config.toml
n_layer = 13
head_dim = 32
norm_place = "pre"
norm_eps = 1e-06
rope_base = 500000.0
parallel_block = false
init_std_qkv = 0.0442
lr = 0.00543
schedule = "wsd"
train_tokens = 183900000
Each number is 128 + 32 x the weight over its row's rms, rounded and kept within 0 to 255. Layers, rows and columns count from 0. Numbers have three digits each. The size before them is the row's rms in percent of the matrix's.

# down: layer 3 MLP down (transposed), 512x128, rms 0.242, rows 23-75, columns 0-127
# up: layer 3 MLP up, 512x128, rms 0.247, rows 24-75, columns 0-127
down23 109:104141126128117155164158129178154121143148118152109149091055082134078141155139110084079139122132174222161141156130134108082172130160150127105094170110170070155083131045115092112164100107147156088134149167116192146127108100141082134189160132119150160108115109173137109105114146162155084118191195073092124081178157103140188116137126158103138123093151148167142105099099138100145118138187
up24 097:150166116191135148128151128125096115132155141082167087087160147176051110127126118081140116088119105112180127151142140086114122167118191144123177177125147182148153115129142165132173135161121162094087103147137172108111149161139112111088085172137207157092128162172124081158128107113064164075158148178153134166148102144085177185095125168200125143110083127118163097154114114102170116112194
down24 098:178167186152149122140159125151112196124085156148132137140189146138169081061105074134148137195154074167094172145171191109190133092103163115161092127090142084072117111126150151122148158147138135121147130137114158107122127147116083133127114170110152098095105123099103150147162174170206097107111090107146182167086132084139104164110107170136153152130166112149147129221127166106111075131115
up25 108:068102127121035085141089100121127108157111168137129134169138097056161115131133150126153143173159062157203083143199116089108197119129189117119165136084118132172176133070074135122118116097092084177145154093109146126123137060085113109152147130109122103146140051119137151152145101144089123129154140171143154158197102075106132139085127141159080121145079120128103125148142131096121104143116
down25 114:120114165116150055121119122083103149041157133156156078117150103097122178159136178132132102095113144163107134133132148135105138119154131060176086072162164176132138118187150104154100118088125115135182158157106164115141110104079077127070109079085117158062136156158156131081186056171087124073077115098160172119097115156169094117139109166106135098114133138095114099124094135148093083101135
up26 097:122152128123186170140133112129138102112127091139179124117095183128092151075186183190164099158115124106125173168126156109169173121132121093156085132048139110126182091196158132119139090103126163105085154164124122152179119151147105108123121121109078154123133126137094133223124121116137074112129040116113162105129081075181174159152140115120103139154152185140172131126130127161115072110067
down26 103:082142185208122151131092137117142169095118148138141144118077130090169117068126141096170122151100144112071169167139096146149056089105102098089173168086191071126079162063073111109120153156162028154145161124137123122141135163119156121134171074150190110128112149121135121118126153105118117089094176083092146110131078097138111180191107114148124108111153167126110101160142125114101123117115
up27 098:165129117184161139133118079122061118125122131106107082105143128087124067133153114129171128147105103137154121116122151137202055146091134178103156133157076169144135174141163125125170135199133093124066080121087205096103104147124087111125124125144165152116140131159124162135143106151112120213121161165122067067108157097105135114124163112080137163098139178110072087139173078183146111177114
down27 094:184066144089160129116133115124143140176135108129182101081045129111135042091187130132111156075179130071115129118109153094146168137167161146106100125124106117193159096148146101139118066148140136108117122197131163140096161124093155133066174155146120085124088093152073110132129196108131165086121139098149107116099074136146163193094088158130085121099160121124150096100148122102094165094118
up28 100:066114155112179102132117133095113111109225181078133144124126161168064061142142185139127144121112103157111113111133152116189154093124124174135146107102136090096068182116165150142177095169128142114146169177146154124094202126117130184079106150078150112102137135156077123175124138132093123098141137107109116152115173117134112146133161107130130138073096160086104044078165114092150118088170
down28 095:189160098120185126099088116125095113121124139140136133187039128159129195090123151111143162050137090144078137123142131122135195146129096157154095160077196148120165156138104096087154142167141147138110166143100156150123133124137121141110157113139152130118085177104115180180159166145087171138087194115141159144117183174143188094105128067122151092089128141128132073161173116118180121078135
up29 108:138105131116085145101134184133151070113154064108132161145099125153133105079128105120151133083150124130144042080095155164185112125090044145143145131163097161154138148181091171161132151136166112110092188144070091170132116181074148127095091114146112082144143123104082104127112128087105125161055118085055120100098144164117107151101168099155122110101141189116110106159081135143119070105101
down29 096:165158094110133051154166067111162159166098148149133153125130165095083086105134099078125116127166111088024152142161116110129151115117167106127107149175128138146126089082099113119113119082102098152149085155132117110147181123143142123117152123147160126111147154175147157078110186094085129124173145161169168109155115063092127075145108166099183190095161102169145107068187079126152128098159
up30 106:131121137114138114130110140121163169151058065124107150143165143173155099143176148133130188099093110113105144175116129134127144146168065147131092102166177142070094123133129144128079138134123132145118145096159041089161107132079124113127133110047166108105140137184089152133104149131180121120094128140091114072135103111062081148135154103120062198178075196127198102167144089122147112104128
down30 105:149127119135063113142150150153144153128122136116114076113194179100088195168138070065173126080125140120201129111148100174111063081101149072171129143117079136097062141130148085113075128137195117114140097068140128116135108108118143107089152160107128153089077120222110120165116150132104152107118095156159118105130132126098147072165144167161138148146149108079090102135098137115125084157174
up31 091:153148174136118158066089148133130126076063165080127141120126163112133169162107147136133112139140111158103166096157145151110067089132130068092132124112134130146192118170132178138168130181083148119096158127095073098099160091139156099142125164109095174161160098109184153115097134141058128160146185208128129098184097151088182170120185118106094119182140130142105110172136131168097072144167
down31 089:138119077179186079124093160116082109080176120135183202169103057151129087119094149125113116094159133137114073171103193117109141154115136164130109162141139099173133114104102123117138140124126129126143134121129129155132080095071117117210098111082106142099133153079188122142096107145152148162159061105144120122115088171132110169125094075097130053110126146095156145095164092118052074112115
up32 094:157125148170163069121136116127151151113120100170108116211107096104179124153178116116112173086138173129081125135156102172135172143144157149140151133137160145189101135088121142125127140097197154116155139138229106188139167060117169149126148168132095090104109128166132130163086150150111053130123135084110142095143101155049106121095103081094150108167078146142135159122133126171050128152103
down32 099:044148127180093109096124152159127156142136092176136131165106138096152054178121108091085090111175120092132144111105115167134081177173129119112119140152117140115157107114116131137092105113172121139076112163158108176116120099102166091114190146090175134105064138158123163100138117166129118118148085166118153136035121083171094100023110137108168141191099127128164148105117113162087164149116
up33 107:169096152128163110122101151177051123133168126183111146197136183128061158171139131137157104124152130097130151083134186113107154132143104153141117131074144136151130108150149157118172123106148146113155182108048155107127095145124059178121068118057134135111156135111087136116097164127155143175088090106087093077121127181087084116125130059101109162117144167195138172182131138128115093124096
down33 100:073126122120126104131095079064138117099133182112116147148073111138116182105107136170076139108088102060147122159154150119118090143139154099093096117106158135162166134132170136154106110153150063118050097139088137147124148099179146109090092113120081081140115160096194105133161142099106149125135120223075112144101161064156108179124158176131136178139129107112085128093148176070140113114189
up34 105:106142090152105126075164147116117099113174162129124091152146111144136133155153167116115102107096025098119100084173140117149152100115057156208122110138109118091129141120081102115160191159098107107074146075108167180088107141081105141133132135071157135149147206143113144165090091150069108126156172182094105119165151115107139120138160076177148076102107158100106120111087172155116140108170
down34 113:098114143131135104083124124144152105119087194075100088133183185121101094155102129104191093155139128113211184154127130069166106129097114194132169109086172125138133140178128120115190111032104119108072141150144145114122146137149084111160084090095135117098123096121110133081058115178118095082121109128156149140150105124105183120108131108083109134141113159104225152139130104124094136137096
up35 110:108111123126128086157175112141101147151146025127114163155109116094157112149098128135161114035128156120127129099084088118094171139116192121044159111098082136102130107111104093125135209078132128106122125163105179109064154125136048099173155149086113132073140107125069086160152116126090137143102171136123137133142142110099070117120129090157079141115131123149124134147102181192147137182140
down35 094:109167131067159079125162173128106117144128214123209145098162162131175126119133145125118100166136131130171168144133126152167122155158054117155164137170151163155155102214171133156170059110074100144148117205187090132137076099117161104097155107163128080146131144143120175113156169119179172164162094138199123091124134152147156140137121128098129158079122115118118132113124097120097122092098
up36 093:156149120104171131128103142173131193112105131170120120167122122119110103145128098106137122134142112122069112124203125190131099111026059128163135126143154169150214101135108161091130135163078137063132134155150111133067133136172127111074099113079115120111060156098133060118115175173106161099145120140101181151145122136104141124159118134114171115119146175079146203052147128134142129119151
down36 100:104071174132087124111088183105128097135115129140089170159140059135118091159148149136158221100083091111155129176085130155173181192095138092129148093143131128137110127110116146165069087188090118133134117111093123140149104186115142105115141147116127228113149068095071186077118135118117147103141145130139095142142094102117115128118086124099084202118118096177175137157143158144147150120154
up37 106:156145050105081134126157127151166100135179071111192120174169161150135090150151179126076130159126129109155063107127121105118131029107105097133119151080151120162134129189142124129105165151132111169102114103126142075145120111140086176161123109161126117115136153092164097090200120117101069132121085133118174145143172160144142141110126139065063103142163130129108087079185187132097145077118
down37 106:126114121155038127139092181078080131126084128112099136104156145145114128122151093115148120144088097152125163160155091103115098151076128200138117116158153126155112115095096220122049044148151132090116104134127109092133150172121096124135100150117134115174110154081071111175128087077114138068142150095089137137142135127118207111167100066145173122147138132099180142082122121123070107085126
up38 103:098154061093098167141166114180117088133089126151122119198124160163144157178168092122193149124151156108138174159072124103135170111144139170119139074187174154188114152149113103121124134078153140140144134081161112147104146121145074132100191135107132151120163124093108059142050198116078127132122153140146070106104135097110132097119165129167100148122091080077160177179127130108133149107086
down38 107:102090134140171074128128175163150114120111078142094116163108092077102125192170118141201156134089132107072102117098163130123155089158097108094109148126069139091107089153122120121105062074130136134146181202082167145134154122115108157118077154148186121108151102133155110093074136102174112120116076176087119094196120107126106147198068106179161155106122110102118122152109104154116090164153
up39 090:137116220129178101140138105173131147126089114146100200119075127092137184197117129115126156099111145125132118133067127154157097186161115091174115117115121157121082169100099141148163132142071144097104160093121110157061090118022201084139122118115113146162113128101098149081122083104141100110119145103166115158089121078115124125115151180103123061112178132131110118165083130164092117104130
down39 082:139105137136143181053133097112130139140154151101114034133119111122077154070144128106113149125137162107085202125116177093109127168149157140156125148107098116122132067103126066153072115103143131127147106165146145128137135155113092073071060131122192107123101113145052168176175159155097095150110164091128147142115136160123107094192126095168095146103191097104167150097170124168127090150166
up40 091:175101151088187110173115135163136106075131148118139102139092193136172143153151119199109108080122126138109105154158127156092157148081152126086097171148189142110108111169104154179097151128100163115071138075105166120055100124153128097138086126109127097118141122176135093101148196114095179116169139103122122112212106156106174183117118152088165164114079131160137111104123168170126150111205
down40 099:127167165143129080170091162167147159110062190159154131142198078200151143129078116093141149153188067138116119146126128143157200152154140115104108124177117135178109147139117185137144105159160169108123152085141185103138096083111125107171113107145109137145165174120112116141199117165133161125089108152126107168166110144105135071180160118137104174158052112141180118089158150116146131182119
up41 100:087146096126188136192149109056073152179115118141151117127126119065178141121138091120093080097121063116192119174134096082125139133129144133174087135125120092151137127071145093067133086094106106151126166196083114127151134093113120128097109131160121095089203151088152138119128138115106155085137163216112162118130098126187155132137089153124124123101091123102086116082169117163165130060106
down41 102:150106135154148186056187138109156143206124184089130079082084155140147172138208114094121101174118135176127148132107100122129135104155119117139150146078044127051129114155130115139088122184147154074150084169094070126090175153172144136118126173140146119118082100183133133100147158094148119145146178101100104188124164104139109099168149119129116095140128084081093113170155102128140146133123
up42 088:105136129130097132092172127153166124057142167138091142131149100113118146111113082194108188116183127089119173147058128143147122108106148140153163095122101099120168117108129164192116107185086143138166136136181070163107147132100124152128173116150172085050118107148124165161155061116114144073187125139062122130134129150144164117108169163113187126156084064077145135098109158125165145097073
down42 081:103139133143169155136117169082112165099178175098174067102146120158130101138096179141124118088068097131138138103079155108111168150108094150102136097075119164163096144167121060134159183097175104128165161163166169187199165094105131146145149158078135172169091136121181091107080133180152076158152094121156101089127155152178074113134095098122114131079112118136143134127085139183126104106104
up43 097:137108117042124125146122097089149069131088146175120158160099101104085118115117187098126144099149184150086146161106149053176092152163128163142130108144108069120185124168173137183137137113117114157147092081165129126105108155123123143132177116123125104086146170157097125149164059170190197125122114138135068148163154085119107161126153129086122080162142146127132096194130112105181138104059
down43 084:088088141110142125106169152165099114170165120125136124151237145132147072142083102170142115129120110088144158157147161137048093126123097081112147158130160157115140100123135122147219128137161092124133162180183141137092116120134088081134167128106187117125137113084136161142107187187090113181145071131140133152086149095100135152072096112152137157079122083131089202138136131064102117139133
up44 098:124146190140151104120103096129080162103168097163185117082198125121151135157145109160146113068118072122137125126107122087139123107129062142133112139051125118127093126123163131096121139145116122142115113165129117105129125139097133185160066126099138137206124037157118050148155115210067140103121131095106101116114119107127144134167134159113154146148168161189209148146210141115143108144151
down44 106:154118157094176117128148098164107140112155138123057114129086110169114079100089099102134147068172170146123120203099177084092134113174092089112108049146097131170107084121140145103143137147152129114128099145122140147159146147179162092181094145151082131123199142111149140109110087091116132118148128150135128161108061112156018114114106092112074155133124130088086105130036152153148145130125
up45 111:084140223085150178189144137159132202113061195098085135100123086123106121163166103160155132086111107107146130113121191139125110137128154111128143122147075178138124178192141149120123133100139109188150109175134115097104123081145181124168127096159093108135149160086155163106069165131167181106146144079129140108120143161097099110115109167167149092160139162079110161124096137151107170067146
down45 105:147119111164168125124099126045156120118116120100119094177075143110122164116100188128096085143085092124169130177107113112148189179108131180110118144116147172159120142087105094121090154138177116122145146155073089191168119144182064126125128090095181090154101183191109116130126075189076155121126121124095142116194167155185161110144135123074108177145128134108091134188123116138092136131142
up46 094:153127183127149135088135207077140136146093109124099131091118170112110128165118142173117169166195096113123138064134161125163093163091186125107148134102168148117165112133223136113059106154139083130109127153081108158082168112128119120177110156067084153165143125182114095100088128159180140096148112167189150110137139159132118156096141102159151084080158152104094076144119174112164101161097
down46 075:102136086079157126122122166105164102142181118083176111144139043180136156175116148109137108085084052087130104170138182078107127119109117132139104162088165161164099124170112077168112172139158147059121089155130130147188108112117200153164172099146119155115168122047148120137115150127090141156157122144118125108116101141148115147099134104094123116155134131148120151163178091174067208097130
up47 108:154114095186106094109139152159092097069143110095149140134166127128143132062117089155205248138097118118120110139082136124162133111090171092128190116057092102125140124118103127162167125125157120121084086174129128131075127096170109158125171167122108118108142113161096151138075147165127133122119153077109106116166155114144092159163149175091075090140140136163137136153174175119113061068087
down47 101:139123092134160090134111141155084129142174102123136150140149100127137093116090145105110056143131132133105080139064157094118187136067131169101138093087126127101113131109144118136125053227118170150151151085186105136123104170137105155121142157087179101097219149075120153104074141101187161123062093099123090139122143104112138178136080118125163093096129117105185164123104146171075141155133
up48 101:147124091083221192071082082073085133064139146121174128078139134163099124139110164112118161145093110105156123141137128142147108134121100094111109113158124105170122155209120109096114131117144113138130255085150157155167115158152122115120126086157103135095119183100090152118114109100088139161164077151155132158120137137145125118082067095140089136134150119165106141129155176068098123155115
down48 097:155159124139120086163164151144161121186127137107096115125096122158161136126124122150113167123191159140101164157147042127186150156158160109090158123102111075120113086102113094155152177112139123145142161122105085156124163114206129113168115122104060094079090155205148147139184160091118095087130184096143131117109129111161161134098070203046119123131168110084132183143118158173121111121124
up49 117:058128134171080098107138129154104186138176110145116181116116135049153086092139155087153151158104137127229124143136093145105180159162153066104131115160103099180129105080176131120098161134101108157178100180140153122078130178074108159118154097109165138099155136121116130162076114093119167098098160139165087169092078126086174103125128152114128092083137117100117121146150132140152070134178
down49 126:167147121153220141152133082089133166131139135158126183097095140136194118110132142165069119144145107143179062138117138103105119114166150121197105175186135125125115137111108137092105083036124136176134111112153099095135075139083100080111138116146134088157109123165107083121129100159172126119118153064121115093089091074164099171113096075119118155084129121180148139067127090168091096153120
up50 085:137109164175126128162116127136123137122157106126114066091121175141069145121138056141083112149109100129135156079113185183152199123183075120146184111107153093133218108118132169095170123196169142097097140168155135155145139144152133084098098171099094118147128050139103155173096135138074107159113087092138135143109099071152101127090155121118141123121034075141110123165124147128132101132149
down50 091:099096105160136137128167125081079126133144114150105133135185100081147149100118169169133127122116126095154206155099171135194047118153125134156090118154133142140066146184135128111071132161120083127127095143124169147101119130094151059106151155119204091125109169094059163114148027159117112166114087105124148085105095127149118136164075153158177098077143103120115143149128059125109144116121
up51 114:134077132126144110135141141207072078091099162164129102116140122147107151135133096167155178132129025144161119124131130107167148104163144111131104078189089103077123124132109150121142093093151122151083107124189124114052104081179154118119145102111120145106154146102118150130141162139143136125104136195116090173089132166105102081067066131185148116111142165110074084166185131172187151151146
down51 106:120115167038120172184161105109142097170197125115117116136181152126112115104153144083130149152064136109107114122112106142118114178135096097110118075065165144121135148136097111119071135093152079107183183156105169087163125163175161118129119122108109100132133115179137156090123067094197113114145162155081134068073103154102086137144158100089130133091152156066151147047109097133112122140105
up52 112:082162158151173096108145156100111075113174166200138116136110073138122140087101071147121103141126140111139080136124132137153088125129094160179113157098072144122182066145142132046075114124065173142163117133097121150088098193098145123127126127110132062093142125143112109078156168144143065147127191133150163110167133102080183106126130094077063130116114144073126119120192124112162139139116
down52 109:153116141049150098094163071116114086139167170109101142106166173125105047098125135103107120125088117094123128066142062148159154144168172168181106110088123193196142113120086142106169144140110120162158143090132156128123123161100152128085134124138122186140134050169106150073105114177164121115218099129154128142121126140157109177114106114135123095106172134141211103128153140159151130168113
up53 106:151129145171137121143127174117151163120151160118138168124102076139120110091216083096141166173159110096138135097104165131117161126180097101146115114132118143113110147112115100135170092187123104183140140132059130152084127109075109149160143108056160163049158101079098101216099126155167124066101144168147053123152134162077176110110090125135127155152134112066145143176146133141128079151140
down53 100:152078105136152139108098242155151206120102145190182111102115091133134132137172135081140083086119140158128124128097069168110126110100113142111161157083103125090105119094152180112120174106153102153130152097102154130109145198073143121071121191159121084137131121151070125156134113084147158131109168058118062106152159092145116108154169089125127114140158150184139174154095144126085149142114
up54 109:149144121147122126087223142148142078157193117140122116140084129115198117186139164083071129117112082162081172161141156127114116149113061162159121118147131152110147176129121157118171146117175116068175168065097089144117179142118101129111133113114133063127160191067129128122134119103149057130069105112100110172106101176167126126109113151126162110125097149185146153091152115090150170145167
down54 098:151090067136127113098088096146141133139106148125097139112083128116123094108129114115171082150131136135107133164141082094124136107053153137152173144126105167170154067137193079131081035158069204138120124156146150151118171139167090115138163169112126197136092173120149161175108083195107103145152128139102135136156147130178185117104163147125059145141171133141151125181128113141156061130088
up55 098:195130130209145134113079108135126116084134090198118152154089100091140108092163081143146089171092131112139122108119106148158109187080112120062120117189106077113149120136109125122142143103134145035074115155109120100152072127140139090116118107141155137147131153138089103129174097133133179155106104099090155069115137162214114091127124142071079122125098088119137071113103134131125046136087
down55 107:181094128131110155143039126118117159175147093132099059147066110172111035105121108097095105177147110175138107131127073105149161094063133114093112133136117125110139102134108149101147178171149165066122087176119148146064129115177149173117156128174116137126134165167143158113156086124056155137146175116109154136085128135136131068121109150128114090150084093093079102093155115174156174124139
up56 098:153090112113168126052151119108119115136149122174125136128115133147108137101124128103094103064121116151126118095069118205074143155153089150120099102118234170159133089132153120066106120103151113152145118117107109135100085044104125159135184086124184104106110103153130088168117107109081150187103131190108092164097086102108123122132143198086104150089152132134110124102127160066162105158188
down56 095:122080152155135175125103124099178143125065116144138137164117169107111166085132111119128101136182118149172119106081142161120080105076123115135189151094126121154096139134083092181134124073114140109104150133169112183123157112124081127083106157137146075118089136148099126151119205191114120099177144143176057156077161159195169098150126113140088137077121092071193101129119126208115101122147
up57 088:103149101170100083155108152130157107166129044091114109133143178169118134097160107138054194172100159094107132109145113130145191156141166073104090137042133120155130160137077158131127131158126097102085150139118150142129128157119138117119105180144144139116067167127172088113156127107147100067109086115106075101080104075104165143107151070127129185171122145079103164166195133155167127153141
down57 098:109134188121106078078109093127136106163088126118125114107144154143145124098118151064124125108166096092076139115171099102144117069145106145144160132234125102114122135114089064156085156098124107101085081116196120099147138075154098086124091154131153137148133133137117061165145096112075083154046116122182168121099169118163118169184103133132188128128145143123151145165093083170178157128115
up58 101:163138127108122153123084142105137108098163069126123108082122126127136072102109078166156160135117164158077129091171100116110159099121144137107129092082109133077157140125177141109055174078127136095123132146084156142210102110071076173103077110095205145127135113084112137154105102093131120167198110135078130157075145112162144095121114143144102159122154154178077098110113161161160195194118
down58 103:094099165119140144118174141089144104145111159129131116144122190130148191057171144122088121157102048148129164149133190165133097131168122094151089192139127090108138101073072073138123141149110095177125098111146152141046144076133036130113111111116133084119037127142103135125156146121087077119088116101126116144167133103160143098176121103198145182101109123129154163120132134134163109149139
up59 098:071115123096147111137148140091129149133094077089126109170121139094099132137173184110147096137159183060093158158076161199141136142152075118174161187154068131095146122126155123187128096089154111136129096089136135138137118174093190165130156078150139101142143082133057089137157162125140126120108182150087088119107124105143138100105097126075120156148079122168057068138144155146076153076136
down59 087:192135148122079164125122077129147083158058171114152090075171131093168160088120096135153134121128123192130153093117169128133144110097127111044155122136112116095059148093157112129125094072097116164121126175113132174149121136152102115078104075122136147165067147116125154129114141107106130146173090141110117108134154105158113129174124140166140098066198099176202182152111160130149107192183
up60 085:079169160130142107128112154201179059159160167117064151106098126133094097138135104075089172143094143148080110125143198171121096156162149116158164063131062190103138097138122135131139114113168107166112158148145123158122139177138116152109144102102145136112090137133166086049147198210135124162090072129129152120092088103113144130149109105095110108135150085112151098077141122094099176133104
down60 084:150145141106070150075127113140158143108142134055176115174104106124106152144130098108128121108135097132084144092139107065113136165120198106080065152110123148112154077141138115095080117150097147125150088112118155107126237136133142133117007159135128097081168156118101131139144098103154123120115142096144112119162135122129108160146148081068194192104089170142157160123106159095106111140192
up61 107:148100067161161137098158146176091148110103122157167113191117190173172117114110177134143135112148118160200132143083165136079128117118102134079141136116108117158111174163119087111130144131168153076131192144205139151121138141167146179097088124123087181088141123152140126156172071081117117098114146120164101135146148097120139213107132100151075169150104179109126091169126136131135169039117
down61 115:171137102113156210129204171038186162101086113097145180189128169139107126133088142103119128141106165155080123107120183112150107132116078104120091174160067128155140126093100123108137141161155162124129053120099111150142119090119126135091084107107082121118093069150058115083117188117154143080108091120100102168124169165110138140096097128125131152105096094080140136135189144117112121094156
up62 098:112136111143172205105162132164133101130183058106176142095082136177110174111141144134087165095154129169141108139141128127146078163162089090165147094147113096139150098144158115152098102107081096075109105055099093159121131174111130165118108127150129122063148082098163160118111121142185103144141086155083130088188063169108115149153111110149151164118167095101152121138141130095166051098061
down62 091:110157110144126126110071181166093118175097144149171097167213155212130111181169135163136103162125111117111106083108114107197122219111111145104083105107123113157159128183152085147139141106189153156142152081158107117131126134106093162178084156092141096166130138067145133140079132161178106131116139129128148115147161118154168166157125035124124141120079135125166112162126149146091152077127
up63 091:108164123138129163146172124142131163088114128113210132099068139142180152093101052131117114129149178091170105102159075096069136189073139125171070117102120150132134127141114118107150167098143099142072135120145112063147073133173126177129152132118165162137164177094057148182179162102183115083135173133149127142117141183113065157128127120115102139160107100156184091097121151124134136107088
down63 091:200122124148109113115097140148069124141144164129143134157175088146138084128115103098097140065133112114127149125143127085123113117179105151079135112140156121091084097163169054177110068147133169135111154146188142176121141115092158103102128069100151119160100057067179066071108112096127086152146093100130091120076114068105119142121142088155135112111158192148144101141155071155176167175129
up64 094:145139079122137171121102163111130100071155141197138080113159155112125111065100124146106103085180117143116162151144094191207124184110114165090116118179160128208134148118154052108169132200135060151145146051107169112137085082122150195115154118188167179104127144115120120090111154146169132098092197105118136136137121126137149137117125142156130130117163101138162115104119134080134145118144
down64 097:171080137094094162131140113165145100120124117079069124102134108117052083137105063122156135120144088110118161062152054120116066071096093139184101164161210121138147101082130174127149089131168087110157122155104159086114119122090084150144166158071128140120123097067140137130147137081091125090129061137132074139106089146119108149147103086182130154126141160124091158134163093123146106085097
up65 108:145133158140136131077089091156116102163116109167160070113080148121219146162141110155140139112083145117157097141066153100147121144100137183108140093144141180110130134207195140017105160094158109118075172156151114124083121142131129169106145138097109149140102162104153136102086069170061109147094098090130144134129162146159177102181148115135121135170154102167144144135130167115170174148103
down65 106:192099161100121148119114089132092153147111089118167079066092111105175147143153123090149132162174074087161112122137095052070206094107129040132110130052166131114099159188127152137121150110099165117126158094100163111091178141179127144108121135187156171089101178130156157120153093136126094111140153116140103149130148184114148161167125166177139118146134167136134160176170157139141084117125
up66 098:095108140148096136104107161154109115084148127188153158165092166125174080049035129123108175161130152142165148095125176120090117100200140190102139127072119171090083140141095114097084077109135128126135110115114114123159128108102137127198134147191131122132162126097169173125100155105113147102120078096108122126176087216169198140139174158142113091122131136150077123132153122105172128128103
down66 108:155090145171114116136137105070109095114157122124118076128171120074139124115149152114126136072109130111142172114116171138128082124148160151141100141157140153173098109117179111155080117170211120086163138085165156126195130130173106091122149146198115161080091069161137109116118160152054113132171124090130148126143078193092087175137172176106128073035120152153148099170123158150112121145133
up67 104:132084097133136151112114192137143077059185074102119148123156133121081130081075116140121117145114134126130119174110174054080113143160136156098129104147192159079093150141101138119101197122100128126080136099121171141137064103141048126138146167106110113078080147115085082136115132125119175185081105132066147105133094115138141201110168087163138163139156111103115067152163111122177118125145
down67 109:191106112127152130169091099176160160094141110113100154087148114119109116166084117120172160135153211101079134107147138110150128093145153166154145168110156186143134096083157084165131127123148112152158245117127141140060044166170145111118175098075149092107148150139123157175097168166104169108104153188079129103128132152108158118074091135176146093137113120135155089096160143131142104121127
up68 111:088132051149104094124102105104131148112129100115154152108146143120088138076126146153125094126118090125087118189100095116145125099141104120105081132069140148164195101104060068031140109120084115049125164102166110143121172094171142129140152191152126158147132092137134108158093184147095092128161153093178136113163092138128110117137181099090150088110108122136066087182102141137100098096184
down68 116:114046163193105080164098140147124108108125092129127177177097102147093161128084193118117167206108084130113141123191091115118154156157116104103145115119158102121115183098132142218125085117168175154107153071082136124120159139106127116087167143118083079146166182143137140180128182081161153115140121085122090177133114101093137141108124136123101146156148123128121135079072073107160137162163
up69 099:171136140163142051161141142144136174129079160147133158165173108170108161146123148130115122179165103173156141114132102154132067139148163118120099095107148124188138128154071162118090108119085147207127122120116117137174107070161146156147181141098172099149129194124120118133129178078180167111153103129111148100150081110166061177114077090110111168149106110156126192118156108115081080067089
down69 103:152112092147129161084195157147097127113104128058100073101151175123137182125150095098113078146171124105094162135111131158119101138155134079139122139144099138178077134163093099138136146132151073124151183175086118107186111171131119071084184129155145138109113124162065110164127162114142159139095138151172127183117149100122104022106033109104095139069126108125144130158143123155096095140150
up70 098:109046134135076114127124136194117083110084103138103186156157164171142132130088103066115104146108176153142119167097149141168141123131134120079124102151091121149124173200143113098130212099132114100099127142112111082121122139157089196122191135151104140116137101094086149146065142141130149116086132206149082130062108109133114146096038103140176120129145108159157108151159103080156143105161
down70 104:136078134121168141100107107086089123087125106161092101147057179127120142116104131101127113112133114140174177073177115148141110000088121148149089148112166107159135146092125162116129153146070109131119061153123071116176136124073105126130138136139145109081096131127121147163146203128103168144116140107117146174169163123169120105136071128146118076148178092139119105187098116079102048127133
up71 089:134175115162093185150122150110115171098159160197090177154101124081185094091138134138138160159116091143134150112137165102124195141169121109109125115163137151155117130152173103145117130128121158187165081101115156106113109130069104191143136184106113120101171159078103183105118096098126131077120152123156135077118119058103115141056171181153112166095154136191110090131105071170097096163084
down71 097:137085160157106121163171168066082129161153097115116123138101102148128144197137121206150178146142088146088110155106124159158091113088131125128204119171164098139113100140154120179133173140103110129060116116091172089079130110093172213135139124182137130131147078138108146129157145079172098153142133107115136123067076115178166128149144138134174143111135099166211094107131142169075102114152
up72 110:128149099143148144163145090116117105111194203169128114126141135139080098119197131136146092166139093132075094119083160165110126138163156139131143117195120170113156045191140164111111077102125161132079111176174110163092075142181162118145059132067161107144132107125112149112145133101175112154088147116151101066123112098124135133085115121123077134143163111071154167142185125122139181173086
down72 102:097132141189135127157128128137130128180125114133143071110144118107140150101098124062152111083114196075144134173176117155117127129193097089135170138095196082149142207129154147141165108146103144137215151113168177097157156152200095099157187145169125148121110129137116172223134127170151093094109131168167138115163157106089122152128117136097161124100124064137115102131157140085114089154120
up73 106:076143121159147078100110122157101091068080085103112169088157110102127064143171093127099138149117121180145114092140121136145121088093153065105094125114155104174052079122158119131140102138147157129152151153121049118103157139091095103125135145165155157114140187148224084164102159123104098092136159147170130161128114080140133128186126146146072126120135091117120103106114150104174200204109
down73 103:171166063137162138173088088075127143164137077068134205089127149157174099087145086076091099165124106127092087092131126124105137119120126157163103119138146121134086160081099094123106104241156106120129140175132099117141079186125096173101092131175089122111063162134159098132152150175117146107114116132095106082120102184111167053140127143081126147133119104096120098120119130101170124107122
up74 097:186139122111133122094172140141083135098115098121169116044161160141129108142142049122132115087107128135097064088089150160127179121137135162055059132121155142100161164137129180153085125138098139157118106146116106166210170149138125166092122164125091111127097099126182085162124141133156152112146149095094117096075154145150068077106089160135065136126110057142119074131120160135083141153078
down74 098:114134131144166135082131071058155141113109170081100074111110029127195107065111137124123182141095126119165101126165149082150129151134109048135161127159127155096121095200130114099152164113082105109150085152179113167075107157123177102154121102105200100140141125143113126168167143193110093176101112144159142153111147130141083122149158148154155111157165109127134145062152179124156133146118
up75 096:108118151145143111048118137128104089109107159144161127051163098171158101112109106136079101113175104093115071095101166170193095153199136124114190127112153121113125184090146127128050097112123123127134115085140132163104136118163117161109148145101153134110106053158133135151094141148162104091113080131103121092131084125153092132091132188135147104043094148158134078113125165178105119156046
down75 102:069112088122114114114127189119092073142113131131102148093130086188129167137128137195054161131113108117132127148119135137154172168079107109180103113122065149172140147089121110116078116148167179130089160098113147185195121106103174132138099129185176099120144123172111152065119113160116154154144160135146163148145110129155147072161121167054165082094131189101149128166164148158064126151152